{
  "n_layer": 12,
  "d_model": 128,
  "n_head": 2,
  "n_kv_head": 1,
  "head_dim": 64,
  "d_mlp": 320,
  "vocab_size": 8192,
  "activation": "swiglu",
  "norm": "rmsnorm",
  "norm_place": "pre",
  "norm_eps": 1e-06,
  "positions": "rope",
  "rope_base": 10000.0,
  "rope_fraction": 1.0,
  "qk_norm": true,
  "attn_scale": 0.125,
  "bias": "none",
  "tie_embeddings": false,
  "parallel_block": false,
  "init": "normal",
  "init_std_qkv": 0.0589,
  "init_std_o": 0.0,
  "init_std_up": 0.0589,
  "init_std_down": 0.0,
  "optimizer": "soap_variant",
  "lr": 0.00449,
  "beta1": 0.95,
  "beta2": 0.99,
  "weight_decay": 0.075,
  "lr_head": 0.00747,
  "warmup_steps": 120,
  "schedule": "wsd",
  "decay_fraction": 1.0,
  "decay_shape": "linear",
  "final_lr_fraction": 0.0,
  "batch_tokens": 32768,
  "seq_len": 512,
  "doc_mask": false,
  "train_tokens": 110200000,
  "steps": 3364,
  "dataset": "wikipedia_en"
}
Each number is 50 + 12 x the weight over the matrix's rms, rounded and kept within 0 to 99. Layers, rows and columns count from 0.

# layer 9 MLP down (transposed), 320x128, rms 0.132, rows 265-283, columns 0-127
44 57 47 64 54 64 49 56 49 49 38 52 66 48 44 50 58 63 38 65 40 27 48 96 72 60 48 53 47 73 56 46 54 61 37 30 48 54 27 30 50 61 55 56 37 60 54 47 50 58 53 56 48 36 43 48 31 38 54 24 57 42 41 59 62 54 44 42 46 64 47 52 38 55 40 57 40 34 37 36 51 51 56 62 55 49 62 55 63 51 35 52 54 52 41 43 44 57 43 55 51 37 50 46 44 40 37 46 34 63 48 40 60 51 43 46 56 56 57 57 73 39 55 50 29 41 65 63
80 27 46 56 42 62 26 44 59 45 60 50 46 56 50 69 53 48 41 24 51 51 54 37 49 53 38 74 62 59 64 70 32 50 42 68 55 49 48 50 62 48 26 58 25 70 41 52 70 53 55 74 45 44 71 74 65 40 44 53 60 44 62 47 57 44 52 64 58 67 57 23 39 49 66 44 44 25 49 66 41 40 60 66 50 51 46 52 35 50 56 62 67 49 59 43 51 36 57 51 23 54 42 70 55 58 31 59 60 44 37 33 05 36 52 49 50 50 52 26 42 68 49 53 44 32 46 44
37 61 63 47 49 52 46 51 33 36 64 13 40 40 36 34 36 70 55 45 39 39 49 38 34 39 62 38 55 45 60 49 43 49 30 53 26 29 69 71 47 69 77 53 40 47 29 63 69 64 61 44 33 49 21 50 72 52 59 39 71 54 58 60 59 61 49 38 49 50 55 52 42 48 54 61 36 65 51 62 55 51 46 47 52 60 60 52 40 57 59 54 85 36 38 44 66 57 44 61 40 54 55 62 44 41 43 53 32 58 45 60 43 40 49 54 52 62 44 47 38 48 56 70 55 35 55 53
39 55 47 40 23 78 55 64 46 52 47 36 54 50 54 37 39 69 49 23 58 43 54 40 71 66 26 73 61 65 51 38 37 62 53 64 44 35 66 74 56 57 54 62 48 52 15 39 70 34 44 49 57 34 69 52 76 58 41 45 50 51 40 49 41 63 67 61 48 59 57 42 26 53 30 62 54 55 59 66 48 50 35 30 60 64 43 57 66 56 33 50 42 21 37 47 47 60 45 47 47 43 64 74 33 38 39 37 41 48 40 50 53 44 51 63 26 52 51 47 52 29 54 25 45 43 43 55
44 66 30 31 51 43 53 47 54 46 53 48 51 62 38 45 68 57 59 41 64 55 45 37 64 55 46 52 49 32 38 53 59 67 39 51 31 64 36 69 65 63 49 42 61 39 48 41 36 44 35 65 42 28 33 49 58 43 54 34 45 43 44 42 53 57 44 50 60 44 40 68 47 58 47 63 56 55 65 26 35 52 48 41 60 63 44 50 53 70 39 44 48 82 49 45 58 39 58 48 62 53 68 51 54 42 54 40 37 53 55 57 53 48 37 43 56 45 76 36 52 34 40 48 76 36 48 56
50 62 36 40 41 49 43 50 53 49 50 47 57 65 59 69 44 44 47 46 60 26 27 62 58 43 57 42 63 67 45 49 47 71 75 66 46 65 65 74 45 58 41 52 64 55 83 57 42 44 27 36 39 63 53 61 60 57 32 56 42 49 39 28 56 44 66 44 51 51 61 49 56 41 67 48 34 79 49 81 71 52 61 68 40 31 54 56 55 60 43 65 56 49 53 63 35 58 51 48 60 61 44 38 72 57 66 61 41 43 57 65 71 47 39 47 50 60 53 48 57 57 57 46 36 40 49 60
72 41 41 45 51 56 41 47 35 45 54 57 48 39 43 53 41 56 54 41 65 58 58 65 56 60 39 53 42 69 29 78 49 57 60 58 48 51 60 67 49 51 53 40 47 69 28 22 64 29 37 65 61 42 47 48 58 36 43 46 48 64 38 51 33 54 45 60 62 34 27 51 46 56 49 58 60 25 55 41 47 54 40 48 76 65 48 30 73 59 52 55 54 51 53 67 35 50 40 46 41 70 64 49 47 54 46 52 57 66 57 36 43 40 57 50 88 62 53 61 59 59 67 53 33 44 49 51
58 53 64 62 37 34 53 59 48 64 71 58 58 37 38 55 48 40 59 57 38 57 30 73 27 41 54 38 50 52 45 60 76 53 60 38 31 42 42 46 52 51 53 56 55 41 59 50 59 48 64 64 54 43 40 47 47 44 48 61 39 64 31 43 64 62 35 29 74 82 61 42 33 61 43 41 34 43 49 47 36 40 53 49 72 50 46 48 59 51 67 53 38 51 33 83 64 57 60 49 47 54 68 68 29 38 58 35 64 46 59 29 62 59 59 38 61 50 51 48 72 60 50 43 82 47 66 45
65 54 51 58 42 44 31 59 54 61 36 67 54 32 68 48 72 47 40 52 42 51 52 27 20 66 37 33 53 39 52 64 36 73 56 40 67 61 50 41 50 37 41 80 42 38 69 44 57 72 41 56 27 57 38 52 52 60 56 39 54 46 60 47 55 41 45 58 35 52 62 56 52 48 00 58 55 55 41 54 70 30 44 47 52 52 44 34 56 46 39 61 74 67 59 43 71 33 52 66 58 42 55 55 42 52 56 43 44 57 58 46 59 41 34 30 59 32 66 64 25 46 26 68 88 59 53 52
75 48 46 64 38 44 34 59 72 45 56 38 36 44 37 44 51 72 48 36 38 57 61 57 46 51 65 17 47 45 57 53 61 57 62 52 36 72 50 55 58 43 35 44 62 58 26 54 49 41 67 56 57 61 79 60 57 29 37 54 36 46 48 63 24 67 51 64 38 26 36 57 35 57 89 45 48 28 57 58 51 65 47 37 46 56 58 34 74 56 54 40 52 50 42 39 42 54 56 51 44 45 52 29 64 56 56 61 37 54 35 51 55 29 51 52 40 62 58 45 39 51 51 56 40 61 61 85
53 51 47 45 51 45 40 62 56 55 51 44 38 46 48 50 48 30 47 54 52 74 40 54 34 63 62 40 44 46 38 65 47 63 46 39 54 43 41 33 34 32 56 53 51 53 81 46 39 40 53 37 66 53 48 60 33 50 63 51 46 71 40 43 67 51 41 43 41 69 40 65 61 56 34 33 32 48 64 55 74 59 45 53 54 41 35 65 55 59 62 41 53 67 41 31 46 69 44 50 40 43 41 57 47 44 81 49 42 62 33 25 47 43 60 47 78 48 39 45 57 38 53 52 58 58 51 78
30 30 59 60 57 39 39 46 46 52 68 47 63 56 66 43 46 62 47 50 38 81 46 56 57 58 67 69 56 28 81 48 48 48 56 65 50 52 51 55 50 56 45 18 49 55 40 45 57 52 43 58 52 57 53 56 44 62 46 52 55 46 78 65 49 44 64 61 53 40 48 53 44 60 30 39 40 57 61 28 36 62 53 35 38 37 64 77 50 63 52 48 43 51 67 63 54 50 58 57 62 68 53 42 67 43 41 22 28 42 63 53 42 52 52 56 49 45 47 69 55 57 42 35 45 64 55 52
49 56 52 62 21 73 73 67 56 55 43 36 58 52 53 47 73 33 65 60 49 54 36 23 64 41 53 47 51 66 50 57 54 46 38 46 60 63 60 50 37 53 35 55 60 47 70 46 54 62 28 31 37 46 70 43 56 54 39 22 51 53 52 56 40 53 45 51 71 35 44 61 41 50 24 79 44 47 36 46 47 57 44 49 50 48 53 52 41 37 26 50 52 60 62 44 52 72 47 45 49 65 53 73 61 55 41 53 41 75 45 46 62 42 44 59 56 32 61 54 61 44 65 49 57 47 55 71
34 52 41 29 54 45 60 46 63 47 36 25 60 48 60 42 48 45 60 53 72 57 47 68 67 34 42 50 61 50 45 45 60 42 59 46 65 65 57 33 42 20 73 60 33 53 34 43 52 67 51 48 59 36 48 55 54 46 59 47 29 54 63 49 45 53 56 36 65 79 45 65 33 48 78 56 57 66 55 65 69 39 48 48 28 46 51 64 51 56 44 55 73 44 30 66 55 56 35 46 58 61 42 47 41 50 54 52 53 28 52 51 44 69 55 65 20 39 60 47 54 42 60 67 50 47 55 58
51 55 36 50 55 17 38 54 44 46 50 74 52 39 42 45 52 62 48 42 74 40 45 59 58 46 57 52 61 30 44 44 54 54 59 48 55 54 43 54 52 52 33 49 49 59 46 41 52 56 56 46 45 46 36 62 47 48 33 48 70 50 47 31 56 59 47 45 20 55 42 67 53 73 26 67 57 65 49 59 56 40 50 59 64 38 21 34 51 11 36 47 47 33 74 54 43 57 62 38 55 33 38 29 36 53 61 56 57 24 45 51 75 45 69 28 59 24 37 49 62 46 69 55 40 63 28 76
46 70 77 43 62 46 49 61 54 54 43 50 55 43 55 43 50 52 39 66 54 45 33 63 48 53 42 51 48 52 51 38 52 51 52 56 48 45 46 32 29 44 59 56 54 43 84 48 62 56 46 32 64 31 56 50 34 36 59 45 53 60 42 60 28 63 57 36 50 55 29 61 47 46 58 54 52 70 58 43 56 46 43 35 30 46 37 79 44 55 23 48 43 54 63 65 45 46 72 49 46 52 64 60 46 33 75 44 26 52 50 26 34 39 67 49 42 42 47 48 42 37 54 58 26 61 67 48
69 70 54 51 45 38 39 56 43 56 47 35 33 51 49 61 68 45 60 37 56 60 76 00 49 57 40 52 38 54 41 35 50 51 58 53 51 60 50 67 40 57 65 46 50 58 61 51 54 44 46 40 34 37 76 37 39 50 39 47 49 34 46 64 48 49 50 65 45 59 35 44 57 47 56 47 51 36 49 35 57 53 56 49 49 69 32 43 56 32 42 53 61 50 45 49 38 48 26 67 47 58 51 51 60 42 48 50 43 47 51 43 61 74 73 50 50 33 62 54 44 53 54 50 07 43 61 66
52 63 60 50 45 47 49 44 53 64 59 22 46 46 32 32 55 52 56 46 40 46 48 31 53 31 30 50 47 64 49 47 47 45 55 37 28 45 56 60 68 55 62 42 44 39 47 64 53 42 57 67 61 35 63 61 67 36 41 48 54 65 59 56 37 75 44 72 38 49 39 69 69 51 35 33 51 49 81 54 73 53 49 55 49 59 62 46 44 71 41 65 39 46 47 35 61 49 56 48 60 23 25 61 48 58 59 51 46 50 58 25 55 54 60 66 54 47 54 57 52 45 49 57 19 64 66 60
42 34 44 49 41 27 57 69 53 60 73 39 58 51 55 57 21 34 69 53 41 59 49 37 62 30 58 45 51 43 44 67 45 58 49 51 77 55 63 49 31 51 31 59 71 39 50 46 49 57 59 56 32 67 41 50 78 34 46 66 52 58 52 57 38 37 59 60 46 38 34 37 48 46 32 74 48 50 49 25 33 51 41 48 43 21 22 43 61 51 65 63 40 58 51 51 30 52 41 54 40 51 22 32 41 50 42 47 59 45 33 42 63 45 57 42 46 32 35 50 34 52 31 32 49 65 46 46
# layer 9 MLP gate, 320x128, rms 0.141, rows 266-283, columns 0-127
40 54 69 49 73 63 43 50 10 41 26 40 72 63 32 49 66 40 70 64 42 55 74 39 47 47 56 45 47 56 51 61 58 42 63 55 43 28 52 56 45 43 38 38 43 58 33 19 34 47 49 65 50 75 60 66 51 39 64 51 38 39 58 41 40 33 52 53 34 26 68 53 24 31 43 63 67 39 56 54 51 52 35 38 61 36 38 74 46 50 48 58 46 69 26 45 57 49 34 36 63 41 47 65 50 63 49 36 46 35 49 51 23 53 44 60 53 48 64 32 74 46 62 51 51 71 39 57
60 48 30 60 41 65 50 48 50 50 44 32 45 48 27 55 31 46 53 70 71 56 60 50 56 46 72 48 31 63 26 52 45 58 42 42 44 52 51 58 42 56 70 50 56 34 52 49 45 30 48 46 44 55 28 37 65 56 64 52 57 74 61 46 44 56 21 54 41 45 62 36 46 53 63 50 57 58 50 50 66 36 47 63 57 40 29 49 51 47 54 38 39 63 55 54 20 43 39 31 46 57 61 46 45 43 76 55 53 52 45 60 50 47 48 34 36 57 68 46 57 74 42 40 73 60 41 38
59 64 42 56 40 57 60 34 31 46 54 52 58 44 32 62 39 54 41 53 55 67 62 53 54 44 62 46 77 41 53 65 69 47 40 60 54 45 39 46 74 54 59 40 62 64 50 52 60 50 40 22 26 60 54 49 59 39 55 44 66 65 46 49 43 44 33 45 37 86 57 56 55 32 54 50 47 44 63 51 35 44 73 30 41 66 59 43 50 35 43 81 49 69 45 53 44 46 25 55 57 77 67 50 48 57 67 57 60 52 47 36 53 48 57 40 36 59 50 50 72 68 59 66 59 49 70 40
42 55 45 62 46 44 47 64 65 45 56 45 46 60 58 66 58 45 40 63 48 42 56 45 54 50 58 50 64 57 56 47 62 60 37 43 47 66 46 34 64 69 48 54 61 57 40 39 61 45 38 62 44 50 28 30 42 75 63 56 61 52 68 56 67 57 32 70 51 48 49 32 77 46 41 46 35 57 58 57 31 54 59 48 60 51 38 66 75 47 45 69 56 58 51 42 67 51 71 63 47 38 43 32 31 31 64 48 48 63 41 63 38 41 45 39 65 37 41 44 46 49 41 62 53 54 58 73
51 47 64 28 55 70 53 71 55 60 44 62 40 49 38 48 36 45 54 38 60 40 67 65 60 69 59 50 74 42 48 48 50 61 28 46 37 65 46 38 39 43 42 39 57 46 56 46 45 45 67 44 36 24 43 62 52 56 74 68 56 48 66 59 42 56 53 53 61 25 40 37 28 69 40 62 48 53 46 41 54 67 29 43 48 34 65 67 56 42 48 29 55 52 51 44 55 44 26 50 50 70 47 61 43 46 56 19 56 61 44 48 50 65 40 53 56 52 59 51 56 55 55 34 50 78 42 46
43 39 69 42 51 38 45 55 64 50 47 67 54 59 46 23 63 57 77 32 41 48 67 51 62 57 64 53 50 54 47 45 32 45 62 45 62 41 67 47 57 59 44 37 50 48 67 48 20 51 48 48 24 63 53 45 72 41 51 30 57 41 48 69 49 44 65 42 43 58 47 44 45 48 47 68 48 43 53 43 62 22 69 38 44 58 51 55 47 49 58 57 54 70 62 68 56 57 62 61 73 63 54 58 48 52 49 69 56 34 49 35 41 60 56 52 72 56 51 57 55 50 58 66 71 70 42 60
58 61 37 58 49 53 68 59 52 47 61 46 44 38 49 40 44 47 72 66 60 39 65 45 61 73 34 59 56 38 39 41 48 40 49 73 55 65 39 49 38 48 56 45 50 46 77 47 63 61 38 47 47 57 41 68 70 29 61 47 42 48 63 40 67 52 59 55 25 55 60 48 52 78 65 56 33 74 46 40 42 61 65 47 42 52 62 59 38 68 65 58 40 50 43 28 62 50 55 40 45 22 65 44 51 64 42 50 37 47 38 41 49 53 42 80 14 31 34 65 29 44 54 51 42 38 59 42
30 27 44 63 65 55 52 58 37 43 36 71 20 25 40 61 42 58 50 49 52 42 26 56 37 46 52 65 54 45 34 42 18 51 63 51 33 55 57 34 58 64 66 67 58 45 53 63 29 60 34 47 35 29 62 47 54 64 66 43 55 49 61 66 55 56 41 46 38 47 34 61 43 49 65 51 54 47 42 52 75 58 55 40 82 53 39 32 46 41 28 27 40 55 35 51 30 50 62 61 37 61 56 42 42 42 51 40 57 45 62 32 29 56 42 44 41 52 55 52 32 53 44 42 51 42 34 49
40 55 53 56 48 65 52 63 46 49 57 47 36 38 43 43 51 37 52 53 36 51 61 53 55 50 53 55 46 48 54 58 39 51 54 49 38 57 35 52 58 57 32 51 56 44 31 68 34 38 62 34 51 43 57 43 36 16 39 39 63 20 74 32 55 60 67 31 46 75 32 68 41 56 68 34 44 67 57 38 36 69 48 45 49 47 50 39 80 63 71 67 28 57 50 30 65 71 66 49 38 46 46 50 62 53 52 45 64 49 45 21 62 51 48 60 43 41 56 62 26 52 52 44 63 68 45 32
51 66 46 40 45 26 56 42 51 42 59 71 54 33 48 38 49 24 47 44 87 56 50 29 46 58 51 34 51 48 65 44 55 74 51 49 49 10 41 27 42 43 47 46 58 53 18 57 04 38 28 63 35 43 52 73 72 41 61 49 73 39 60 61 52 44 59 39 65 33 57 49 51 48 60 27 56 50 52 50 41 42 47 58 38 53 61 54 60 59 64 67 66 56 44 38 57 66 40 37 37 47 38 56 67 47 52 43 59 63 55 62 48 55 60 49 48 53 70 53 66 50 53 66 01 43 42 44
34 55 45 50 54 57 50 72 35 53 40 60 44 57 46 42 44 34 57 55 74 49 61 49 57 55 31 41 51 45 41 44 38 47 64 55 35 61 37 55 69 38 54 42 54 61 40 46 45 62 54 51 63 50 44 56 63 46 36 28 36 55 60 46 50 61 31 48 57 73 41 48 67 38 41 52 49 45 46 48 75 55 43 49 47 39 37 36 42 33 29 69 52 39 59 38 57 52 28 29 57 33 57 49 55 71 50 56 55 36 37 43 43 52 44 50 45 62 46 53 40 42 47 41 37 29 51 50
55 50 34 47 71 52 60 48 38 55 48 31 46 73 45 44 69 48 55 39 68 41 57 43 55 64 39 30 60 46 61 69 32 60 23 51 54 58 48 47 48 43 54 62 53 25 47 66 52 53 53 71 30 55 45 65 56 61 35 54 36 53 33 47 38 75 65 46 49 38 64 55 43 49 47 59 44 61 59 45 58 58 57 48 35 47 46 45 66 22 39 48 59 61 63 52 42 43 24 58 54 64 65 54 55 62 43 61 54 45 63 53 60 61 56 51 42 60 44 56 64 45 49 54 48 46 64 51
63 51 42 52 69 29 55 66 47 33 47 45 45 47 65 40 44 31 37 34 59 38 69 34 58 44 29 39 57 32 58 39 48 48 63 40 39 68 41 69 47 39 62 49 50 45 35 56 60 37 65 56 51 50 54 50 40 49 60 35 62 36 53 35 52 45 60 47 42 44 33 43 62 46 52 51 86 31 55 37 45 44 40 51 53 62 53 44 40 58 38 32 47 77 37 59 48 49 51 30 49 46 77 41 56 36 43 53 59 43 52 57 55 61 41 62 54 53 37 46 71 44 57 56 46 32 80 61
56 33 63 55 52 61 49 84 56 59 23 51 61 43 36 49 47 36 55 29 46 56 57 54 44 61 47 44 34 69 48 54 54 46 74 54 18 59 32 76 66 45 60 61 54 30 53 56 39 41 61 41 67 40 71 76 53 33 48 63 40 44 40 55 42 57 41 51 45 42 23 43 46 38 49 63 58 51 41 41 45 67 61 21 48 54 59 46 23 75 61 48 36 62 58 54 51 51 63 54 64 63 61 56 29 55 56 47 39 54 60 50 61 59 56 60 54 56 60 48 65 55 49 56 49 42 49 63
47 23 31 32 48 55 42 32 48 54 34 41 49 38 47 48 51 37 46 64 44 50 67 57 53 45 59 59 65 64 47 40 32 44 42 63 52 52 49 47 82 36 42 36 69 48 57 46 45 49 47 49 33 66 53 43 68 60 45 54 72 55 59 51 76 50 50 48 54 46 58 40 57 55 74 76 64 44 39 66 55 46 47 61 41 56 52 63 46 39 48 34 55 62 60 48 60 32 47 39 53 38 64 66 65 55 60 49 54 71 60 44 62 55 79 54 70 58 67 59 58 52 59 53 56 51 64 80
52 58 68 57 52 50 72 38 44 39 53 61 27 23 54 51 51 39 40 59 54 39 34 51 41 32 54 63 44 50 57 45 38 51 42 51 49 49 54 59 30 50 57 69 60 69 46 49 82 65 59 48 59 44 32 41 45 70 49 39 54 66 34 35 37 45 42 44 39 56 26 34 44 56 45 58 53 51 60 49 39 59 55 42 26 53 53 58 61 29 35 49 56 95 47 22 39 51 44 66 40 60 62 64 45 35 62 41 55 40 45 48 62 71 33 27 36 43 43 44 55 68 46 58 49 46 41 41
23 60 39 45 79 52 35 53 66 58 53 56 38 47 41 29 50 52 63 45 64 69 62 52 42 46 34 52 62 68 57 69 61 54 59 49 44 55 68 62 71 34 23 36 56 51 57 45 46 42 44 57 52 42 48 15 43 41 63 41 50 42 51 69 43 36 56 31 65 38 48 34 63 49 59 70 46 43 40 72 56 44 39 61 66 51 33 59 56 39 43 52 27 38 57 58 54 52 64 60 55 63 58 47 30 53 52 40 38 35 27 29 43 55 45 61 47 48 73 46 63 44 53 58 45 62 45 51
54 42 49 59 33 68 44 55 46 54 52 43 36 51 48 42 39 31 37 55 55 54 60 49 52 52 50 37 41 57 34 59 37 46 39 41 57 48 15 72 47 38 54 67 35 53 40 37 29 65 57 78 57 80 46 44 61 51 63 36 44 60 43 60 73 58 54 50 59 50 50 63 45 58 44 72 35 62 52 36 33 69 50 60 62 48 27 44 49 53 56 72 76 55 52 61 47 31 49 30 72 59 74 53 41 56 33 42 48 64 57 50 20 61 49 47 52 48 65 32 57 49 72 42 37 59 70 56
# layer 9 MLP up, 320x128, rms 0.141, rows 266-283, columns 0-127
62 43 39 62 56 57 56 59 53 72 60 42 51 49 49 50 47 59 37 54 32 60 56 58 51 42 50 43 50 62 57 50 60 61 49 54 44 53 31 44 62 08 52 53 39 32 63 70 47 79 63 62 65 59 55 32 45 49 59 55 73 28 67 46 70 49 51 41 32 47 43 36 54 60 38 27 60 49 35 34 45 39 33 48 66 56 60 66 32 28 63 38 65 20 56 54 66 79 59 35 54 49 52 53 61 57 24 39 58 19 47 38 33 50 18 58 56 59 42 53 50 63 64 54 52 62 60 33
61 51 75 47 55 43 35 67 41 42 42 48 52 50 37 41 57 53 60 50 46 26 50 57 31 40 61 20 51 58 50 51 38 60 64 53 48 50 49 41 51 48 43 39 48 49 76 44 47 60 55 45 41 49 40 50 35 45 57 74 30 56 59 70 40 37 45 29 43 45 50 50 57 43 59 64 69 38 60 31 55 74 58 33 63 59 62 39 54 39 52 36 51 44 66 52 68 56 32 62 42 55 35 40 44 51 74 40 59 60 28 43 57 51 70 60 31 66 52 44 51 75 52 50 53 55 54 32
41 48 47 51 29 51 49 25 47 37 47 54 49 45 60 50 49 37 42 57 45 48 66 66 53 48 60 48 40 61 48 32 48 53 72 40 37 72 55 65 72 61 47 48 26 30 55 63 57 49 29 46 56 48 72 44 56 58 46 59 40 51 61 35 46 44 42 75 53 49 40 34 53 54 42 56 66 68 41 44 72 51 57 44 47 24 43 22 46 64 44 63 40 38 52 36 43 45 33 45 32 45 55 18 57 38 46 35 34 66 55 52 42 40 56 60 54 53 53 61 51 54 53 61 34 47 35 47
33 50 50 42 28 63 53 63 41 54 34 42 54 59 53 56 57 66 52 61 43 31 49 54 36 63 59 49 63 62 57 41 45 43 35 34 31 49 55 45 47 69 57 55 53 61 51 52 65 52 59 36 41 61 49 42 39 42 50 40 51 63 57 37 41 34 60 48 51 51 57 61 59 45 62 56 29 27 69 59 62 55 72 27 56 76 39 47 39 58 45 47 76 56 52 47 61 45 72 48 63 46 53 58 30 34 59 49 55 56 41 62 42 49 50 46 59 59 31 52 41 44 39 24 47 72 29 72
50 24 48 35 57 33 51 50 58 50 52 77 33 45 61 44 41 36 37 49 28 40 45 50 35 50 64 66 63 51 49 62 57 55 67 71 42 25 59 41 60 45 45 25 75 53 38 68 36 58 59 34 61 58 57 40 53 62 54 54 39 57 45 62 58 50 48 36 53 46 66 51 60 63 63 76 53 44 59 47 53 50 50 61 49 49 51 64 47 41 54 49 51 49 41 51 48 68 49 40 53 46 63 48 29 63 58 54 48 57 50 45 59 72 27 41 49 46 45 37 57 60 62 45 46 57 51 34
32 61 47 56 44 26 48 58 50 55 43 61 47 39 66 34 76 39 64 45 58 49 37 52 52 50 54 51 56 52 49 33 47 54 55 49 57 66 65 54 47 56 29 73 48 66 69 53 33 79 43 62 53 50 57 51 43 74 32 43 79 63 52 65 49 34 48 48 39 38 38 50 33 63 42 57 49 35 67 54 45 64 45 45 51 47 40 73 64 38 43 61 53 43 69 52 62 60 65 40 54 52 48 71 41 55 18 16 35 42 52 51 46 41 62 47 45 53 52 46 50 54 49 44 49 48 55 53
45 46 34 60 39 43 48 53 57 73 39 41 43 51 39 56 45 54 64 58 65 67 54 40 55 42 74 49 55 66 44 46 36 51 47 51 48 65 47 63 76 36 45 45 66 63 46 56 40 45 44 48 26 38 45 54 69 48 60 73 38 59 66 19 68 61 47 49 23 21 66 41 51 34 44 63 64 59 46 72 47 34 52 58 45 38 34 48 34 47 44 33 61 59 65 22 57 37 43 51 57 46 65 32 67 53 45 45 54 34 31 36 43 64 54 55 22 56 57 63 53 36 39 47 62 53 68 45
54 30 58 62 61 54 46 46 49 30 46 44 66 49 41 22 47 32 59 62 25 51 27 39 50 44 60 51 55 42 44 43 74 45 74 53 17 34 26 49 47 44 53 62 67 75 31 48 38 56 60 62 63 37 61 60 46 46 71 58 54 40 74 46 27 58 49 40 52 46 49 70 65 72 60 39 56 53 62 54 33 56 34 42 60 57 39 44 73 53 61 58 49 44 63 67 36 29 48 48 59 68 39 31 58 58 34 46 61 47 48 61 65 71 32 76 66 70 67 32 55 54 69 37 24 60 39 44
62 57 53 37 25 36 32 54 72 55 68 49 43 55 50 64 51 46 60 43 56 59 61 46 63 75 53 43 55 41 70 78 59 59 41 31 54 48 66 36 36 60 56 49 51 52 74 80 66 51 48 71 48 50 47 51 47 51 53 56 48 82 42 60 47 28 62 53 55 56 30 55 66 38 27 42 49 57 38 41 34 39 46 50 55 37 62 43 43 42 47 58 37 65 62 52 33 66 44 23 56 32 48 41 61 48 70 58 55 29 31 50 63 74 23 45 34 66 66 27 49 50 56 64 48 51 55 38
38 46 32 62 35 36 48 56 25 48 38 69 43 57 50 36 35 63 77 54 46 46 47 57 54 46 42 30 73 32 53 32 30 57 44 55 57 44 44 42 52 56 68 55 46 42 32 45 28 61 40 55 59 21 32 70 46 33 62 67 70 35 43 38 57 59 31 44 43 44 56 42 28 52 61 61 50 48 52 52 59 36 29 60 63 63 36 50 52 44 37 62 52 55 50 34 45 39 40 43 43 40 41 51 72 59 56 63 63 31 53 47 61 39 60 49 53 50 61 39 49 46 51 34 36 33 54 33
44 53 28 43 55 27 59 84 36 41 31 41 53 51 69 64 52 51 54 41 65 64 63 45 42 56 54 22 54 43 42 58 50 37 47 66 34 49 41 48 56 46 47 40 40 47 56 52 39 47 48 68 58 59 43 52 45 49 39 46 23 57 37 70 46 48 47 51 60 86 55 52 63 58 51 43 64 35 55 46 65 56 57 62 47 50 28 23 57 36 42 52 66 45 64 40 44 52 26 35 45 32 37 32 75 51 44 50 44 54 35 69 68 49 40 49 43 69 42 50 50 45 68 49 47 42 33 40
39 44 50 44 46 47 39 42 55 46 75 58 48 28 45 57 56 36 49 38 38 58 51 26 57 28 70 44 55 39 61 49 51 51 34 48 41 40 65 35 57 60 49 33 49 49 40 49 52 38 59 57 45 35 55 56 40 36 32 60 50 55 53 49 60 36 63 58 73 61 55 70 54 53 61 43 55 52 49 49 45 42 36 70 35 54 48 56 22 66 61 61 44 78 35 41 52 50 47 76 35 57 44 38 43 44 36 58 59 60 48 60 40 63 52 49 56 81 38 48 54 60 49 48 52 69 27 69
62 51 34 51 57 48 58 44 51 72 67 54 59 44 37 39 60 77 61 46 53 69 46 62 40 38 43 52 39 56 67 36 51 52 45 53 43 65 55 48 68 49 50 52 31 42 62 36 60 58 62 70 50 56 36 58 47 48 48 57 40 66 41 55 48 58 42 37 54 57 66 74 36 69 56 52 48 48 58 59 41 58 25 53 63 60 54 57 65 52 67 36 65 30 43 45 64 24 36 78 30 53 52 65 77 51 60 47 62 29 53 48 48 34 42 57 41 46 49 54 52 34 45 53 52 62 36 37
48 41 45 60 54 66 39 36 48 27 54 61 41 50 40 51 63 48 29 51 28 67 60 48 44 37 27 51 47 57 39 71 45 20 47 36 39 26 50 63 41 47 50 55 48 60 41 48 51 49 66 46 74 45 47 53 26 50 44 46 79 43 58 60 37 35 56 58 53 50 66 65 61 65 44 65 47 40 61 51 58 45 45 57 40 63 60 47 37 45 58 54 73 32 58 56 46 54 49 52 33 54 64 45 63 73 39 45 77 14 34 57 34 41 43 68 64 51 48 59 47 30 51 42 37 50 39 41
49 48 44 41 55 53 36 45 40 57 66 74 45 52 43 57 58 50 22 68 63 45 37 59 78 63 36 52 43 50 43 72 62 55 53 57 38 57 40 54 52 41 49 59 43 32 34 43 57 65 57 41 53 45 42 59 59 60 25 44 44 48 49 58 61 56 61 54 31 49 69 58 55 47 55 43 63 51 50 63 55 47 52 46 43 49 81 28 38 59 41 40 55 41 23 55 33 33 51 50 48 49 43 44 76 54 47 57 70 32 39 54 46 48 33 55 58 51 62 44 42 62 47 44 41 53 40 42
47 43 49 28 40 60 42 41 68 39 40 60 48 53 62 46 56 60 46 61 32 67 42 41 41 50 56 53 55 62 42 64 45 67 51 34 71 60 35 19 54 53 60 57 63 27 39 58 56 51 52 47 50 56 42 30 55 50 51 52 61 67 57 57 48 49 45 63 59 63 56 38 28 54 68 42 55 52 43 32 65 40 44 68 58 30 46 77 64 48 53 39 54 47 51 50 66 48 43 53 55 63 35 53 53 61 61 62 52 37 47 37 50 32 23 46 53 52 70 38 35 63 46 37 31 59 33 62
41 63 71 59 51 49 58 54 37 34 52 45 42 65 24 42 74 37 34 62 49 35 53 48 54 59 63 49 46 35 46 68 57 61 51 54 64 53 48 46 49 51 45 63 60 43 28 31 46 54 53 52 50 61 61 51 43 70 51 58 36 57 47 43 50 46 53 49 45 57 53 66 40 30 47 35 21 61 55 59 74 71 40 48 54 71 70 42 31 23 55 39 44 46 38 34 37 49 57 52 57 47 42 62 59 54 57 77 57 49 57 41 51 63 57 37 31 76 47 36 45 58 48 41 66 45 44 45
56 41 45 41 70 54 59 37 52 52 44 46 47 78 48 57 67 66 51 57 54 39 64 55 84 60 42 35 49 66 55 41 28 12 35 49 44 53 36 68 48 56 59 36 43 72 41 49 39 51 39 54 75 35 63 65 57 66 46 39 62 30 61 44 53 67 39 59 45 61 34 33 42 40 44 37 67 51 68 38 61 34 61 42 40 43 72 56 38 46 51 29 45 54 59 67 48 35 64 35 70 60 37 62 70 60 61 34 14 39 41 49 43 33 47 31 49 66 49 39 29 50 56 41 49 36 48 44